{
  "num_hidden_layers": 9,
  "hidden_act": "tanh_gelu",
  "bias": "all",
  "lr_head": 0.00666,
  "max_grad_norm": 1.0,
  "max_seq_len": 1024,
  "dataset": "wikipedia_en"
}
Each number is 500 + 50 x the weight over its row's rms, rounded and kept within 0 to 999. Layers, rows and columns count from 0. Numbers have three digits each. The size before them is the row's rms in percent of the matrix's.

# layer 6 attention query, 320x320, rms 0.0292, rows 279-319, columns 80-159
121:536502497549477461526498474510463494556554477529565516429384526543559607541447590468488510480464532521588533541439559498461402593518472540568471461495438567521530496565556513529569519477502486471504443482556523558474407542481520462551527408
115:517482434462450485575475520471461485533514476489362602565459458450467423500412554521561471538485533458443514462517459444573441531523434452460573522514511546476582488515524480493476531425612408512447532487535526578403413499493519440539556465
105:565554473463500543446543535509486562683443458445556386416527527438503454431490513489499507479508586474589498627510497458516527470501438533456504468537454483534406508547463486515374455601422454548433456434539449400406547452530430486521488497
103:585527464452563454538510474529576522415419513539494550436470532508383499454480541471442543466406502525495569531537446454534452594488416418538529571394537463565541533550547459505450449458565520488511566512427583502465497462549580519437501496
116:458476478483519525422516401517543442507526527518468431544612522515522524484632512467487533606479466475387478476498508576474441552459496541516489500453526530412474551498566550526462461447524345541514458517559408476521436572556497498559487519
092:445468450548487413466440507521510421563449605434611506543460447493495605510546482462495579482535566571487567486422469440441507495466482425501502495458521472532426520551462531578537539483488478560486496447497504444501467441589511504596529535
106:527574488446475434402485518502499396452524564458551594487457449500489462494469537521445540490497443467427540438455442557576533577528559468488580620526465455472555529455565487448409564473455495512538539536488475390538459591522569487476416490
110:482485435490445526527484410537482520587488568511469468563485550417540542557446422498592532522524498526561471539430474463440512514510590476544444496536483487484488578478484458474536440470497502560502472461488535449517478445419467403481384447
119:526545505622490477466473462425485504435509551528499438576461557493454467507519545578365445467524400440546526515440534461496484516516505481475490440454619556500572475468456529558520492542514465527470484570437459522491554493521454537524507531
101:448438446437503541468537496444447569605554529507475535596442403539534531520449527519515513547543569496478523446492508476537487463494520382406453432527474483453499369403476451502567520428546548520511519511549496488511476501534469453600509420
111:530512511565393546444485509539485510553460524499480540520498585558389495445483409419523505515540548466525447433574440486568467549592503482423478488486499470494495486459560377465446499506576537529477489516403493465545507437475509518434494510
094:590473503423516505611457425461454545432596449491536466503446526497500383464507574455509538445447500525491460601603518506534533511532544452508443614534484515552523528508567611481601492445541549578476670554540515589498434511514464487494570487
104:406639454467541515629486497462537426460495446449536462431470564502512463505443523463454394485395466559513531552485516420411530481503469568501459526543432527497461610605460541515523567506434452447494475448539601547505489510523514515399520525
110:565531495543532436562517489477436458542548462510575579513492527457472403582402632564564479493657432428450550444519449465498468506431473503474568436482407436522491524478547458448564563443463572481501584429453503528487447519420489528476519381
105:469471473506483512458493515528508471456441603519538461531490482539525522550538528449506434550446474378513456506394459516492539460459513469527544530497504532500542495565444560635475504535471384559498471485570501550499536483471398441546547552
098:612498472527433534500497517520533400527482586485621508483455505484492470492497515456614555443610420501498452532497429483492515501431505413446501408450397570476526557526487577471597561524511514480462602436505580464470471497474466472523456500
104:467456574466591472512463424482531473521422453593492437412474480524506508597479534451461494471510473468491560611483535594467544523537577482410423552421519521461564472495420589501550519452432517476544496583594587559587512487445522535500503497
105:498533505503455461472540553529430556575542521432536442517435612493564462533514454477544425479490498454608514567513472561451488577529517495472556463511488597468570479460381429440511491545536535533546524415474462572440463499591426455511521591
099:425570471574627477469506509535488538477444581543529454465446534518494409450437549588413529448506534487538568592526467423463480454489454539538506465459563485467421561487451479543465588575478514522453460412515437481511604461619492557490474516
101:466494444509541461423483406554517522518467538541490451452514480483546455591447559530512532529517517503513513524451492506468378516454569430622428533412472496580488418528495404481449446499463504508498490597469536493447545501551523428494489531
100:464376480460474500481490555545460507556496509501500510519511388480508451492409513471488621620598493499521598580495496513569469562567556488552514591522468372439516509589538485537541539499472589487554522543522549449477426513424499488516496381
101:474489535541536445558450509542457457422443527446564532564375530476441549504605490516560554534478399533485470464526528492415537554538547386466465502435369446504540466633450548486528556500461504539529540449471578477548516548525504510515623401
103:436542452482521521448539525446414536503406617511498483519492578605472433524483551460502582471403476492471524540588461485575570463536518524467549531454535437347512535510513517467491509441426434488531458450479461491501511562493513504479477515
111:576447436530574477537539466500437417537452555534431480582425617581470541498487529443471476460486517536571474545508519498515525498610554452524519542495462527501500531524465498463537548530523538456495420461541443486440452492441538513392468391
114:501492465473422566510540561475478551564535489421538445500468506481571443494504519556460524602478435522440417602439389486500542483552516516551505538572431492407512574513459453474473513536379523492528478410496481486544487492478430503536472512
098:555446511471604554563472540591540552448432486489515473543511453515496430463478438583554464510456501572478557462495501495499556508547464526527419526557422474586494399616547473525500423470419526475513470501493469471365486457484480478548582500
093:409453466518485530566499382428525501486511468459502453487537521449470468605457459444546448526623539451522405509520571499369512470542547501472515432420433570404498536467416546517528519508417445533501583423551519376385542458533405435492526527
090:582517463506425456495525537492505543408518442428477439522506452559473531429456608503412513503512515520520569495566518482543601454495494511571421519592494508470502398477528442470572410536494567447425493465509504476456477576490525471441501543
100:525479506500505449597464508439480539463490548446489513527479392511459511531600467567545584439554478442548547476428508485572601553516543511426469527559499500455560537535586500518639509452436593485409525435453493505553486538425475443518501496
098:536561564518547543567513510517536553494537570569410486476472493411495532535460476447501449498534480652534446520502569523433458490504425531363475523554413509502530532509442413550445445524558585465459477451511560559530547507464443407431488512
097:569489468525583516478452550531536423424403589522547473473409481477509465527610486443543442457496480375478450459494554584548351553480467562397489515536510473483504557478539454578413531570449439410454454415458523434522533526580466569501415592
101:480466565541536573418506482518462529444491455500505550521532551612559553445421575562462398561498576468446498419402536499469483483448425450509496443398517429449559463567396582457417534471565477526453527502551531580540478515542513456510487373
103:517487512566514413549508543645594508466448451492515570546451490534526572547469486472506369448570494439528568473505536517453520542428515541471591464536485483523503486437499526504451535455566521405462508544560520610463488484480508498459478451
093:551527550610491524523516546526436385478435557532452448533544547538475528412506475458547463519525579551450404511556539537490481400450477433446527445554491416570507437530463459489383455440587463457547520474521499508536587523496419438467468483
100:413441561535488498504506566527558521565518446508440428430507530515596589616418504573463446535419515466476580475485546471516510412549440456514603510474481524501525521529488496546506564530513519552411478506489512535467473468461435512544494498
094:502572483452487531553541576542522574401583510490454505490485438429479441426516499664467575522534531582514515452513432436404550497455529535438496449519505477529428576499488498469462466467600500401540553421481487478499466507489477504429410489
111:589428474507435500582524512513553524506541504536427558607500498474488462437464412599485501475531480569505508444482579457476504536468434434495572468539458589490457462480454471451526439576574580510513443506410471471472501485484512502365488496
099:516477502536475475457536531537453526548501482520574525515541528503460471618485460572535454513547486409484471380452459466579486448495515420517440436534450425496507525434523462515482572536573475401425508557413448535490459496419528585466384474
098:515572473564464510466473607458517542522562490544450533574471490423517467441392470493496469474451479483525503545598551519501453485554526564491545501599545511497443504429525490392449496549572460461507398461492502512484491444503478418471502535
101:484525460489457439575534535501499488518518488542320531467573507481527515483528557502463467468435451454439579525506417517531504500550484470427529516414494475493496433509547476422472539513445550501524524548529529440549451422498527567511517590
093:439527491560458500436539432487451541458465509564512529486483647506488499452525487435554401517529584482565424464561511523465403455511460502391508377558553514561610472402574467474417546589467524561451435507530478537533562495459479509479451540
# layer 6 attention key, 320x320, rms 0.028, rows 279-319, columns 80-159
119:457538448438476442503510431425416523550455482496512460515465467419614497629459568490496507463497443537577486555435578484478524520425594526470589482489441479465470463531563513482544522417570528445500508539493512556468516544519435503491503491
109:437538436485413451483590528588422573424458482469493523551550504541479448500582570554524582472571469501461503489557521284513472480430476481505497562513515549529644527546451472479475577390422483507502541449587648540414372510553462480476531484
115:461466450527454551521535477453489529543460433415482466519461494451540522487485487507450447621573538494535418570589540527477496477430477521524509530555498513487519509451444570490429585565534426466555404495513543441452459499504565510489550597
107:575495442425565478457437452396530537474459505506502492481478489455384488451466486561461610421470580537548574558545513507547434581488626469521451583521481487439520575572523416438450540468508514506447409505495648571444405498552464510409493412
117:523485584451439557536419432524543511388617455605493479565553561579509524502556538497463562470514408553412525502394530452473475623499430545477475437466532569492476581583495514498456478465499472538475544482537433497470603469524512461480470533
110:478436441506575449479468507567444505531407566426507530573390501443586585470468577492561516668513548456481509417481413529394475552505496470540514483423572457532417524532459490540603510499511460550637534492481496494487515525496517499478528448
103:504542427460499463518455558509548459437538533378540539438417509521458554493364513451492611418504544437417463479448381619554516508583436474492538514479471484537498551468559436534496491587427554477509570482561499478521353529559554507559371536
105:468514411548523484469563402501475592553543559431567512481448547488466525560550575432599587501503382482504530437448482434447479538458488376512482546528439562570449495508399486524494370442532556520529454579465529447552554549468490546382505469
116:551602487526508428505517513474508482470434542612485506503563505464549518477345415553473514490519411482613546527375502430481511569526474489514535366500514477463538566514487537470588576511492473572473568513513449545522537562468571540569556472
105:447509556492589418568653488582480501507438436443495521645465472490589526513480591539543416553509553447427518539464404513432516477518545527509519505457559475567518456466457518534511602426523440499500489541554529541548483489540390416500449464
101:557423419583411581483730512467453489518543495460470467507552489562469442538501484491480573597443519535529393462575440459573417570471522533453471612514436503493515481463478494462583465411500551464485452519485479477536518519571513544512459479
101:428494431388556556480503446473530481530505478432590502422619486520479433520543565447541576389436447458529568479632504451602522535469500485524465529483410565457473397443481597480531495379560589642469553560524486477478484536527469448559501420
105:451573434438419505472362522465531534528490501495493491479546520508477492509575522455505488451461511490589598507519525447457573530539548444542418570513479524434478505551502438518535467514454474420527487485427596506540548484480518443448540440
108:494409488532574440557516460548419508508568469471535506528480510517431455552412540618476496502601456489435512574423504437507533439411572400484543478394458523370534465521490506524476566445510530479437588448549497517494415483454482500531548389
101:484550532493454480515334484571480461537420497532510507490487532500549592569538424471539477528440421462475462574420462466498560559537437461512500501557387515560503530511423481494496450563341522543521563481531599522464428544405427482464536565
093:443400438568439426482599461574524541479522571430542398502592501614588512495517509526499517550569426401482525461494418510524553565466584376507469539458479522442526492517500465456536484458461496493488483540431524400440479519498506513421443466
099:426449620558474561549044503541544488513575499512472497433468538443557535495550491464543530490486534479499476509503469543447530540557521456472500575492449468558513501557492620498454533526548458509485480525510503502492480435531569432473513481
101:477402470556359558605512463476459486555627526487508471501526482458499517627478417465522500538542475501532433566485542486423554559513403476450593501595403538496487536443371554465486512502447515574512555414519518554522547557432533528595525656
097:484519493498582484486392467458541572477473502547501487536459538523448450359391457533507482519534537439586576533516555532453443545431469605498518400554587412429546574568512469520478491565589475464473480484503506473584503455563544505454562494
095:549554573504546519526418468534511465540492502487517484436483464357502542501463501574532548517519517489516539548453490482473455502443415411525454494504520554654441476494620432593424453459497499514518486652456545472471517479522509536521469493
100:467374549418458517483504507609423464526428514530577478515423499491547525508529515519445616503497479491502545486529464525549496433432483477549531558506495421524590503572519467551500597496443437448522499504520476523547384524487457509450501482
104:553484524507632506460504518613509476527436505440456526541475507599497521567541461552440503565380529555527504510477511616505585504533656431514474573448517486403492468564487411515550468415528484515533487478553525518443470551528550507500569382
107:524439470503559554593319520425491523492579523463502585553396513615501492482444569513483608490550480535403446509547434523517438588485532578501492496496561498460482527507465563584449562417546486449560479411562485488553412508560572454461494450
097:420416465523520436400723443401475529560422513497444514534495588564543459465450484479504551494481493519538484544454488490484580533538558541531483550421478520441468505497423542486574541459571531461524442519552569464484560469585535596352553394
113:436510497498409480414452535459562493519525535470529479538510522478568492578546458485488503456446477452531462391505426526606519533544501476581497475538471465482532542486589393555549557585450510478474403466410450517495500446523470509563521499
097:470476590494564532512524447594504502430386610487501559489529460449408435419545490550479545528515517562465479429527470432439484543421446546541501457496458452516554493532496509504447474436481487513576515531496564481415467573419413463536638472
090:455572508474545514505572444526588464485464480567464490485558507530556534479492464489459436536507457463568550513551557515388563437573450430598491491462549598479554559507555508482530433545465445498543549484503495460450568567554540532486463466
088:525502566448552551516467459457429540513486461522512486457465395406508548461465494449375435466602518459480573568590546528576545413486463494473440493493520456541561446416530522469476572442415476460442398465479518483506388529423460498445449462
104:499461422368556462497671516535530539487474551533522459491496359515553448551451472595482459404519465407545567415517528595588567520485544461457537544544515475490510620528504567507625631352478523474503453477448482497537438545485522476524489404
093:480517578612490514486292528546463480568508517434539528537481496428504470480498511465540448498581530570490447550587537478438486436433490488461553471550498462613613498449478551528403512523407461455517492476547511467568500487378396492555386549
099:466466432442441480540430475526532483457538541546519409532460504522518485519532381549481422466510561474504394519453523572479461587592453538394495425557474521564482567533522519538554515491570423466462529500467567485526507442555458598551452536
098:545568634506482466502287540584434602453528427532448515545514458580509486448489520612485546557479525550587534455471524509480464463475475463470488456489586494515561512495499413495489490412594437529541459507560425556439484589504469503447519448
107:507549477532539374559644487509495536506465497534525547562494479554441506494490544539524395499573559491477501527486553534458577464409509576455546434490460580524502431548489533477552444395558524437512502527553521538517476470416524522350453388
093:433457416514557538326566568504543587505436477545418462451519486575427476431530475555539515504446512473501534542546563602546538453573519484482457445505543594558490436539460453428496501510609499535520433511466510537429548496512557494484604410
098:445427563511523461497355502477573513638401462537516578626468471384574519506498543542490483480514566448469497438424566577526467470475531548579523518508540432528521476458497433534489497412553524421524491577484495609548428407440443500507523446
102:508568491502564455498606595432574589497564641452524533499477444530536475401523473452475549472474492493510573449519419461528479506462484466521443482550468491420502521473568559487447421549446465498431385525479455501609514397413497507509464527
103:504458479585543419462916569466525484529446547482500472485532486467551474444513435561503488475545517553573511494414547520445451493519535505536517550463497554424475582536424452429548488532468511489522469473452476441471545447535520433466493435
102:475420567470519502515788482570482480429536470504439537495603491537564453540528499588472421537497480445518433573480438558540504532513499439456438509491488530517549504527501559537484521444533499408448514600503512533523445529484485555462483416
098:521491487488467546555658511432540494416554499554501442558473514466496516511505457529458371452502548537537507554522560451472480478541445569518559504638497520476485543454493471468474447601529461480438389464446558578543489460506528529489546639
096:465491431512521486476621608465539496464502532525479518450533497542533492531519526567487600338488471372486522554603407423587555626462590511519486588425541483444544557556488448481521575513490505478438472448514593485500510461523552500533587516
088:437554395544514528443715499489591575437539507558467504401557524433540468514478502483487512524424560412549470439500515586530505439506529530565434511561586577566440457523592485499522434521508543447485483523527499471447595451519575544486516550
# layer 6 attention value, 320x320, rms 0.0274, rows 256-301, columns 80-159
143:476499417503479477474492478458489490443507470524485632491516519397489553462489605597381488498446491476447543535511498487503582637592490515488526483443507522488434455509539464497479502509583517479429442459470470502498551452496492483545450500
134:468501540497548526534512571485414565495533476492455458556449527568499562578551560490484435498470506580520503473501565523592486583496452450530531456477583573524570439418504424529492437438442554436470494419592556504452541542465479526546502428
133:471477436514569546481518446428518460512553605556558474558488501435449511484491485543478587505528464466434480556535514459474587478527544516540487518520475513611517488517404521452541457542525510475392465476472452474494508407455496527422480515
131:535475544440515499532492496493446551537521508499502546526506524488509515436503499486592460590458449513503568429496435582518451512424419473410590535488441459431481595459481474558451487432536532410614514508451550426518564461465545581460474489
133:506529510524550476480493514494433532597536481492507483484551467561523572525450475414525525516407371509522512410621440464520479532578552501447529472557522544463457470527578485436471526420487391541444495513592506473524456467491551447525510493
131:513443429493563464507511505511445536591449533515510544579494423526492507530432542469559533459506504506511505514602442479527522463555565453592454495564561382452581451562532477515502451568550529513454531441484495487580550517473430493471508459
130:532518524549469469524495586513508482507582408478492428502423463597522469525497406457494546475533571537491497531577590516506493573540518462489459520518429426394446454624532507433407493572503490522434474461516479506429503516514502489545565488
132:549481555601498484492500523460606404541488478511428534518480495506534480489539538437411552522505440505476491493548442507585474517486475493562391451569470518466447440414479487603493518535588525543506519520561545571561468496464533486549582416
149:411543465522488537555513469526503417625536520462409447486536543485518507484426434482480534502530495521507467492509509492537620516536581543453473508505551435570509489504544462474500592598501573485575622551482551500459535465523534499478458402
142:476530508459493446493492434533447464499630592517415587506449484508529468443575404552485465439559463510525513537407535495494413553551465491479425560530453371523472424554524552437498455485539533495544507540506526522539496450492462502526467428
136:562505438490462509494514527517447472563562513501475509459542530562463465430564456440385506522481451471456503384693525478421509541494451474496482520420532571538520495501491545470558498572526548518616526529501482475538549523574517528417530526
137:556576465498430545496495507495439410489559517558549571483462565561512467431495316574607478470447521479509532444468554486507496546455639525580458442422574534468468490473460495436466511400528551566486418540576529461453451506452411407490458514
134:549475472446485454526496532489574387534553482532523532464509499458418408496458532453550509519531512526570495445459536470504493521468411472588446552423492589590458473568538497456442483540392518523458503420532493489509462559510535495512423422
132:500501469497455432510508503445528508443459521506544426542591456423559470460515446512656538516587534488424492488458567510483505479524486469524453409459498443527432565457578468496479402462538561569476464446532467572471577507500595441507507514
130:614524548574504449518517510425576520500478482524530474492489511535576500497459564530484415546517511480490460525464442404551662525436454507552503496603464528451529465528514564554349570536532550441579488522455533465562487560418508450533485506
140:565493509460529546510505549476468495572480532500505358520490561531494379486450557572417418451438614493530555529458530437511475511506446456508580482456538403516580535481574523516496457529474440520450498528494551450509564476552449485512447435
139:491434500443530483531499503412491402433521481512534410464557470559569539460525419456413521470464512451534422477488436565482503540575494464427508488420523494488572601433563599528495523534500540486537453420517587479385463462425560518474486488
136:598511534474557490494477474490519471485502577452488467527640541529513432485501376527442506529535501488447483519495485432457478472532576530517595479620486494531461533357467499520466571501460523629410548561510536448536528536462458668471498466
134:527509389559571537496499514563516404481464458451449498455488574581542432455585529491391561557581462506502442512501491559474460484520563535516473486503499599555456456523434460539524555473492599478470431439471419549551500526509572560488451435
130:523482466579564453496490555509531543584502437446431443630459561477514447575544457450520434521527437492614468510480450538526476452412539501500501560526486557461522525532535514538516479515468457490499510473552516513558521469438432384584423476
134:545518449426557539532513496502493461574559464654497465592450420473563528496454545587413483515545523542406479511479482522503494530560525430536565519487472567477511439501589455530504477495463507529417489517584470534545523562582565500458497617
127:554481515616550475493501504525541480502489587546484548490493447558427549490502418541600493491529524579512521470536519438451440506478425555461466552409468537399410568478564512525453531533453470435390472441617469517477364575398446439463488490
134:485463578396482523565511381473494546534513444454454477492497512480467514419502492362514488384539484544489509518481556473515597487480472470497480495487542463514409463596507473587557547538537468514422468519576511575482528444479419520451504505
140:554519473478437455473497519525548513443496508529531535500492499537475439505492555464475505496522520508508546505491453483519474508405539396421535603550572605549483474475506453513615575551493570543420491419505523505392499448520412589474451534
129:484524483484501482493495536519425468469541416507551439509580492473624523489513465510524615494520477501484469546467459459516518454542519487574470450480473459502401433514444453477552557513394538430450432573515528488574512436527393415512430579
139:595482584518492522478501477438510459425557502530523484569564482470471533497466663569477496558508482502565484419563506503455549450532550463400534546613601531440476442400527488397499509551458468526528474560548461451556478619515397509436464534
136:488468504568548515543527488550465467445501484508500479481562461515547651470505435517473512466449576455449547560403527500508474598506490421488484412639417528443442541528545530414531438468516420493538551452584580441508389502444557454545521473
140:552485475441499519505501573496597546476385491446466589509478515533554497522547537512485538454449446482585549541438513528417459484572500499488566531511565447505464445435489532522487508514496491533442508530495459493476448577409547359521469534
128:457475576450537477466492502517542490455483534541550458554450466532471510541584505531505456544548458503533510541532513501488508500462520507544469547502529408441585482537533533370510468458474525473547500529530530459456529558511464654440479526
140:609504566523555413471497408570423486579462478454564438476533415450479477505583571498494490464500506497568428511525644546460507453558483515504453560482508452471451504427545554550505483496535497453411467547466437540432437503476430585539522517
142:453481499547547518503515459456524442542493533446551514522513420539487599452510556426580526479500494486508489498399543452500562564574419496483491532508468532468592532555564479430471539456514484403378495518461510580514519456524527557508476506
134:447485562547579492471481479487461567480472519475522524439612536531490523541571499537388536588548478571555539478574461444475506442551499461578585603598542438490442460548502570558486497443396423507442516492484508483561513613516556466504516605
092:505494535489546546440515416536507471467481468489493521441573538446563600472470541494592508546452458594449463546495478538508499503533485576519504592524448464441465582501541483495399528470471511473460387508586445475521587493606470591432566397
093:455507548466486490446507541539533556510559560535559471511509432616542403561457529499471575473528530516489543465538566490468482461531509510526566505426417447503581525436494481491525495498564528530477485468384479573475514420569475530443538561
092:592482466448464500486487580522529502533546512435476453452407460552588426550387540429517383488386507453535530495451463447518431476522645559491420436427560515635523495493465465542490464522463551578470472493509558590536562495457453511481479404
093:468523463481511475469503491456557562465547509591493451504439557490455473549586584509439420561550546479495500484577464476530455541553514514536540510514463493499574583478604463559534536559516479531549528362396605458448600515582453570538463503
089:589452531537519376490469440586603391548521451553455491485530495475471439386512416420559495443459547557405450554426472497494530489492485496523497455547485556503445413477481618528443592580460539552478497478482481520539469491516503415458492488
096:402420446504414405461491590525625467438564474552483481526474479550471418556504432446651559551499480499518493442384480571482415542556519534481511508498471551413537460452466514461544489455493506499567448514498474514458454404512578445584452495
090:459510469503548456573483609521634441490433389502487398498523541375510581493523409515485553604450421458443548559542491542507488437458560496522470533501596440476398450460531581499513431536439473546434509551515462522408441490442552521526519561
087:492583453526423417462498419517426571450436505494546457454532485500553427416470506499572487543557547442560490525549438462480552472531556530476462510568535562542463486520555469431501453566516500561582604517438488625466468418513518630443549523
095:410606532456535537493509465585467534504498522533525548481512540501434445476521459495538531496443593512553482412537512502472508432531548426508603489369536487578540537415546514499500546439523577452491484571551438437533467526432506534465436565
093:579451484503457473578500535485514417536498492544473552399478448397517470512464603607566455556491516484508491519500514567472517495545440474538453512530495466441526439461515570486537511538443483528502524598561483459553497559478494536448402446
089:552532497544521491502503558531487542448493410431599423521457512576572469475429494556507420463408512516444504567449582570527548477382486528528588529451454526436550513477541392520470565551438430492623472560566453578578418490534493537430472548
091:506576532524562430492478494447574484514452475496499504469503584484558507569560517443534491476479574390636503504458464409544440452460495463507475527510464515555479503464436480461514493487433519409503419501413475464538489528571460456469488572
089:466453571447469418508469565595555446433598513467479503437522479447474439532551427438497534470534592572481529471446557527448493547537487507480627528467527524529507485431489466558503499524394409451449529455502484484466552503474486410486507577
091:530511551409536390586493435498560506486428320623443469433416463525454422466472488501589478515500543530492440451503434518510479408463473459479441507478549589486439528527461555587565468481483576497533453427499477479533503503512429445503447512
# layer 6 attention output (transposed), 320x320, rms 0.0487, rows 256-300, columns 80-159
150:580395577470492464478492531505526554444391452422589508531484492481451517511536523411588513537520418565566503585546447433556489482496511521528450452489563487486560454473526396504525504523469541500494518449496525546429449519496381499465476537
142:492473479568549463554475550515491492543432479479537512579561486538537431492508533488413491535528520549559449545469461501397542436494556523390497517439445451467500543505485537413558427504460591549559510567432434555500459532549457497479564538
138:503492562535446463518507449450400501416424553441542506514554550521507496540523580498489461450455644476492443457449463502543400465527569503545454500448470494500539388514532558526414561547503411541492559555531456454566544534428461494535474501
147:480513509460466430468512509486588426522442558489563507488485523433496489487549544462522485517507499600471542453509513530553527531582511512600447590504515500554561500564553543515440450532388514441489490593648548478425501458499544495589529530
137:542436467530481605547504603524463509507570531331516493541514533579404496509505515485427494527474465518551544488525520598530456454434479519520428495486481483470524507508398525512595537502505558528549449437558529424530555439567406478467445487
136:575508519510443601510492495469590481412447505474505530476513486489523444541580429577482552493531532516500541465569536476516519573467591496505407460525502479527522501642468518474531452503441522493449425401499473494422524413504532473468401449
134:446478502432534577442533551552464515533490472529473469533632501465499554447482506433519502468552476486424535574502467500509530519521505447487522529487574602465493503462536472465527434491478483596504450497478457483509496538472471547461506439
139:570510507438598453495520459524525552497567419544661495444396506464479508471527533463457545523493459452435540563429519439602537490497493494430539451505541465381568480562461408479548441492566503517570429471468476453544556471562599533609491467
144:463499492508586573529486459457533478515439486622581502445491484436475399470498416527560428474554567610507444441458473508563573494501416545400476505517519515479568554439514520510537490443493399620513490500573605530551617582525538425453442383
144:528489497494647500522509486407594589523376533468611480500498409526441437553488430462457538522469547517528452478458541450485551533420472478542603530453631522463501534532502471492435535534430481498546464446528465557441483520427460498530558482
145:488505498438511467525519580355466495533504419470536422452491447522393527451564436500455427519521498500486534452504561544472514462481497460490499464559488503477550440506435499553493465411560482508448535454507471506503475496460505523493623541
139:442476522474480449535521499538462418467553407539551519476457539511496468459482428514575513383428503542464546484496496543509512523503447514558505516502468487482471486476449495466517601523525491448459423449526454558534494618524457526464501590
136:570557467455542619430566444482408478537502429464492389400472503408530533496434496491446433505474467446470507465541482522520553472431525422532421539548516503416504491520524524463422454508482504487522551513518528475489423452545543477432457579
138:469525568466515438463504492539508504509408458478530532514476520515465595551406501522474495501400506472491471566434518502489572481427407561538469516482421422450509466418428482531518461533553503479402431485475499539474592482549487534442409441
139:581532670374435543488474540586519503521554485461611567499485566419484421514555489583413468414406463426499507575497562481489456454472456448591556457487584531543514562534471542433406461558528468485521556528463534537530563564455505485460582510
147:467466458542639363482468570448459487447470536437409573453625487533525545413511456510542479534492473502483504490557499484524546525459488524474524431443476479541547576537515482494454489498467502449516533491465560536541386504448561488449382442
140:532517522550491553470485513536451569556317481503509583495558534469538453568432563529488406430505476548468496484566498536443490500461438546476536441541498546545611534537507507508510496535462486483530497609488477578501518473565418465488483433
146:562532469491439431561517532493504506488551506484490576478527485405540437445574377501438494535480453548541491467493474437535524555451448547507442501519479500578516561494490523495495514491583404499507466485436535418502556565520518595429470590
136:465532490437510395420527496522561439469532450497407486533466560612469543458553456427399420494627632504525472423442521389420547431522504499525495439568494508506532559412468564502503547454459509504427481526474487455504505503572484505449523341
136:573391454411526454422474427448442563507615514515406507494434433572460512466421409542493571466466548433489518525506519498539620525456480525510528583579535566445536457455427542524509404403438501432512495491523524510531542438561531504457534453
137:466460515531440509525489475530558491466493533518513518532495460508521422427441416528563562550528561522510469465503503451500453495542426444410510632515551543502414460484527520490549483585511563412488490419452528443496525578441461600489596508
129:485519482456492445562447486501482474511477681559557502501576512553421504451610537509528516427570423534423530560498455523417572471536517487388441492499481496467431489480475530529447514438572431572451485440487452535445514646512519585416468481
138:554476419571421513537487532484456549388483511528556431458521458459466574561410510584525492529428575590481536505608545390533511422504488465523467524544620588578378486545497513484443529475460500461441463353550557452550497468561439576480483436
141:575502517544462379547515429377488531508486497516501596491482516492453556509511509564544550522479539539422413578438457510545478424584511504425491573590487523554519542548560531460448502472480516524523527514507409510503439546569507561505551416
136:511423515578580580521527534559547593550437580463438489487445451503521550490399472520522522421476536611552485536532553444474508601481516513516452454427506468496443468491504542501489641434443569480507488492439490405507507500525521406524539483
146:523459536568595366548510531464524480510541490475461426479519519525477510416542496430496509499566453548452457497518446526536473481507536588508501537540503468551514443508619548469458525409504452489566504541417403549396461536451451490474476497
136:461572505385482511443464543511501520558457565528507595484478459455489520553457491439486446549556555540545475518568534560520501475473512488425500533509540482456482565485468425552570495480565356560377488507520487530507549531525505526577528471
143:481482495545568326527507479560428615539470482532460469499487533443546550479562525532429518515413493476426496490436551411549547421559416464534432506538606436466487486452485518497519566523517452531544527414477493489467442455492541465443550431
139:450450476457525573441532486527545500503521567482485491445571415480493567460363503471498497593550515523391455526448473459417478547396522454501498554526514538560518456443475531526463516506496472483494516486536541529480553424465499499502486467
142:477456579434484499598503419571553461433332483443548506478594468483610548517486485504350507547464527498482559570519549468439518557538492548461434522539569452552503533500477464398457475526549558542422536497522435543518554559488464444484494513
148:440474554436523519491492515464406524523364422494496529502552517497532612488425466471451504538486528547568509533524435464569475473499495472366457632471486531526509508461498380463517451523536550471497478565525559546427567518464477451478497501
144:454474444392527442529503585456518579486485493551481511465641496588468503519541531497542585442426503471454554464511566541530510477506546545478487482557506447533504531550465424528509508620429506487390511553513520469432554628583487453578558431
088:602494554474495516448536507496644536417476621433398563470538472519545470509497558570517447457534487531492422506412508414513561494519569517542480453448467568548510467526532542537488481501458433469576485566529540439369507511491499392528476562
089:520462557490536472529457546541515453498385463423503562528563489511487480479568446528564513479478445463488524524426526546541485526495466445541469524446385481457429554506465509493545527539559510472500598481505441429492518403491424549526496506
091:462506411453536549545488499414430506462598443501429410494378577506556448423589492563606550449481537568585510470501503534495559616433489502523438448529547575480532554536537504513514595496487432545557459442549498454561539477497490466526454450
089:527563518492532362434541525484544483575693532551533592565543459448437508566515580529471442539565472559527486548445526512407497489532533474497473446476541501527566514538504546448463441486527470524545563433533532500519420418565507451524493516
086:600621503541470434502448555592498459439561474567605478518462446390506520505616464518477454486451538567531515460536581559587535543470480520538475474547415516545495536543511519567510544445477547513413515487426455380467475539502505465441532516
094:520404479460573451508500456484511534529533478440526500551453535545511441548493530424454506487470418396483438600442379543475544572537549478466481533442361539419524583434495528553474575474446549547553455625520450393483461447586541476556466513
087:491399497605446550512465506563539553527470539672538621495484463499542560438512470491500542478461490468480520500529575523455577499514424473444515539453505466544540404473518499504570471519462468452464553540456555473514551539533559460439562470
086:553426439430517566483510442417576483557481534487420463567508482505473492526492396500494505569427529382450410516472525496455502528470503501437570594480519551470559544533491509570597551435541482493465481487482476347407562473508453576504560516
091:463536512454466464497459499429524560460478538499555514486543514523469545461458494470493492456491586584504491508473530481484495480555504553429535443520492511617462458508561632466512584492496497572486483468519501527462468508515538431439504509
092:511490521485530527581502516541510442552499457465514436402477500435475412478590512541465521511514482494511594516510519491484426492418547525491602452346481547436412492522574457527420505589532438425486511546483529496492487494467611389544593548
086:465436403540540521419508491502538435485664537412495525485443568573557485464501405450477580449472474382565497536476492479509468501523444494447546595515445536559494395480524593585567471459528576470443425571565473430518505499551556515494572531
086:549522464541442499476491390483594506433598532450425509548440413566594492500440550547522456439471479523558494453554584569584363476531634523492503503450476457461434505537489488481452531538482425460528586465559451470559439529586549501538484492
083:531503561568473451493526469546472608604525512529563524502508522482589483523470526581544480485532516499444513467424477468415562542481531562502441554569481504520474498434460507563466442495505576478564482497554480481466389495556411533422534515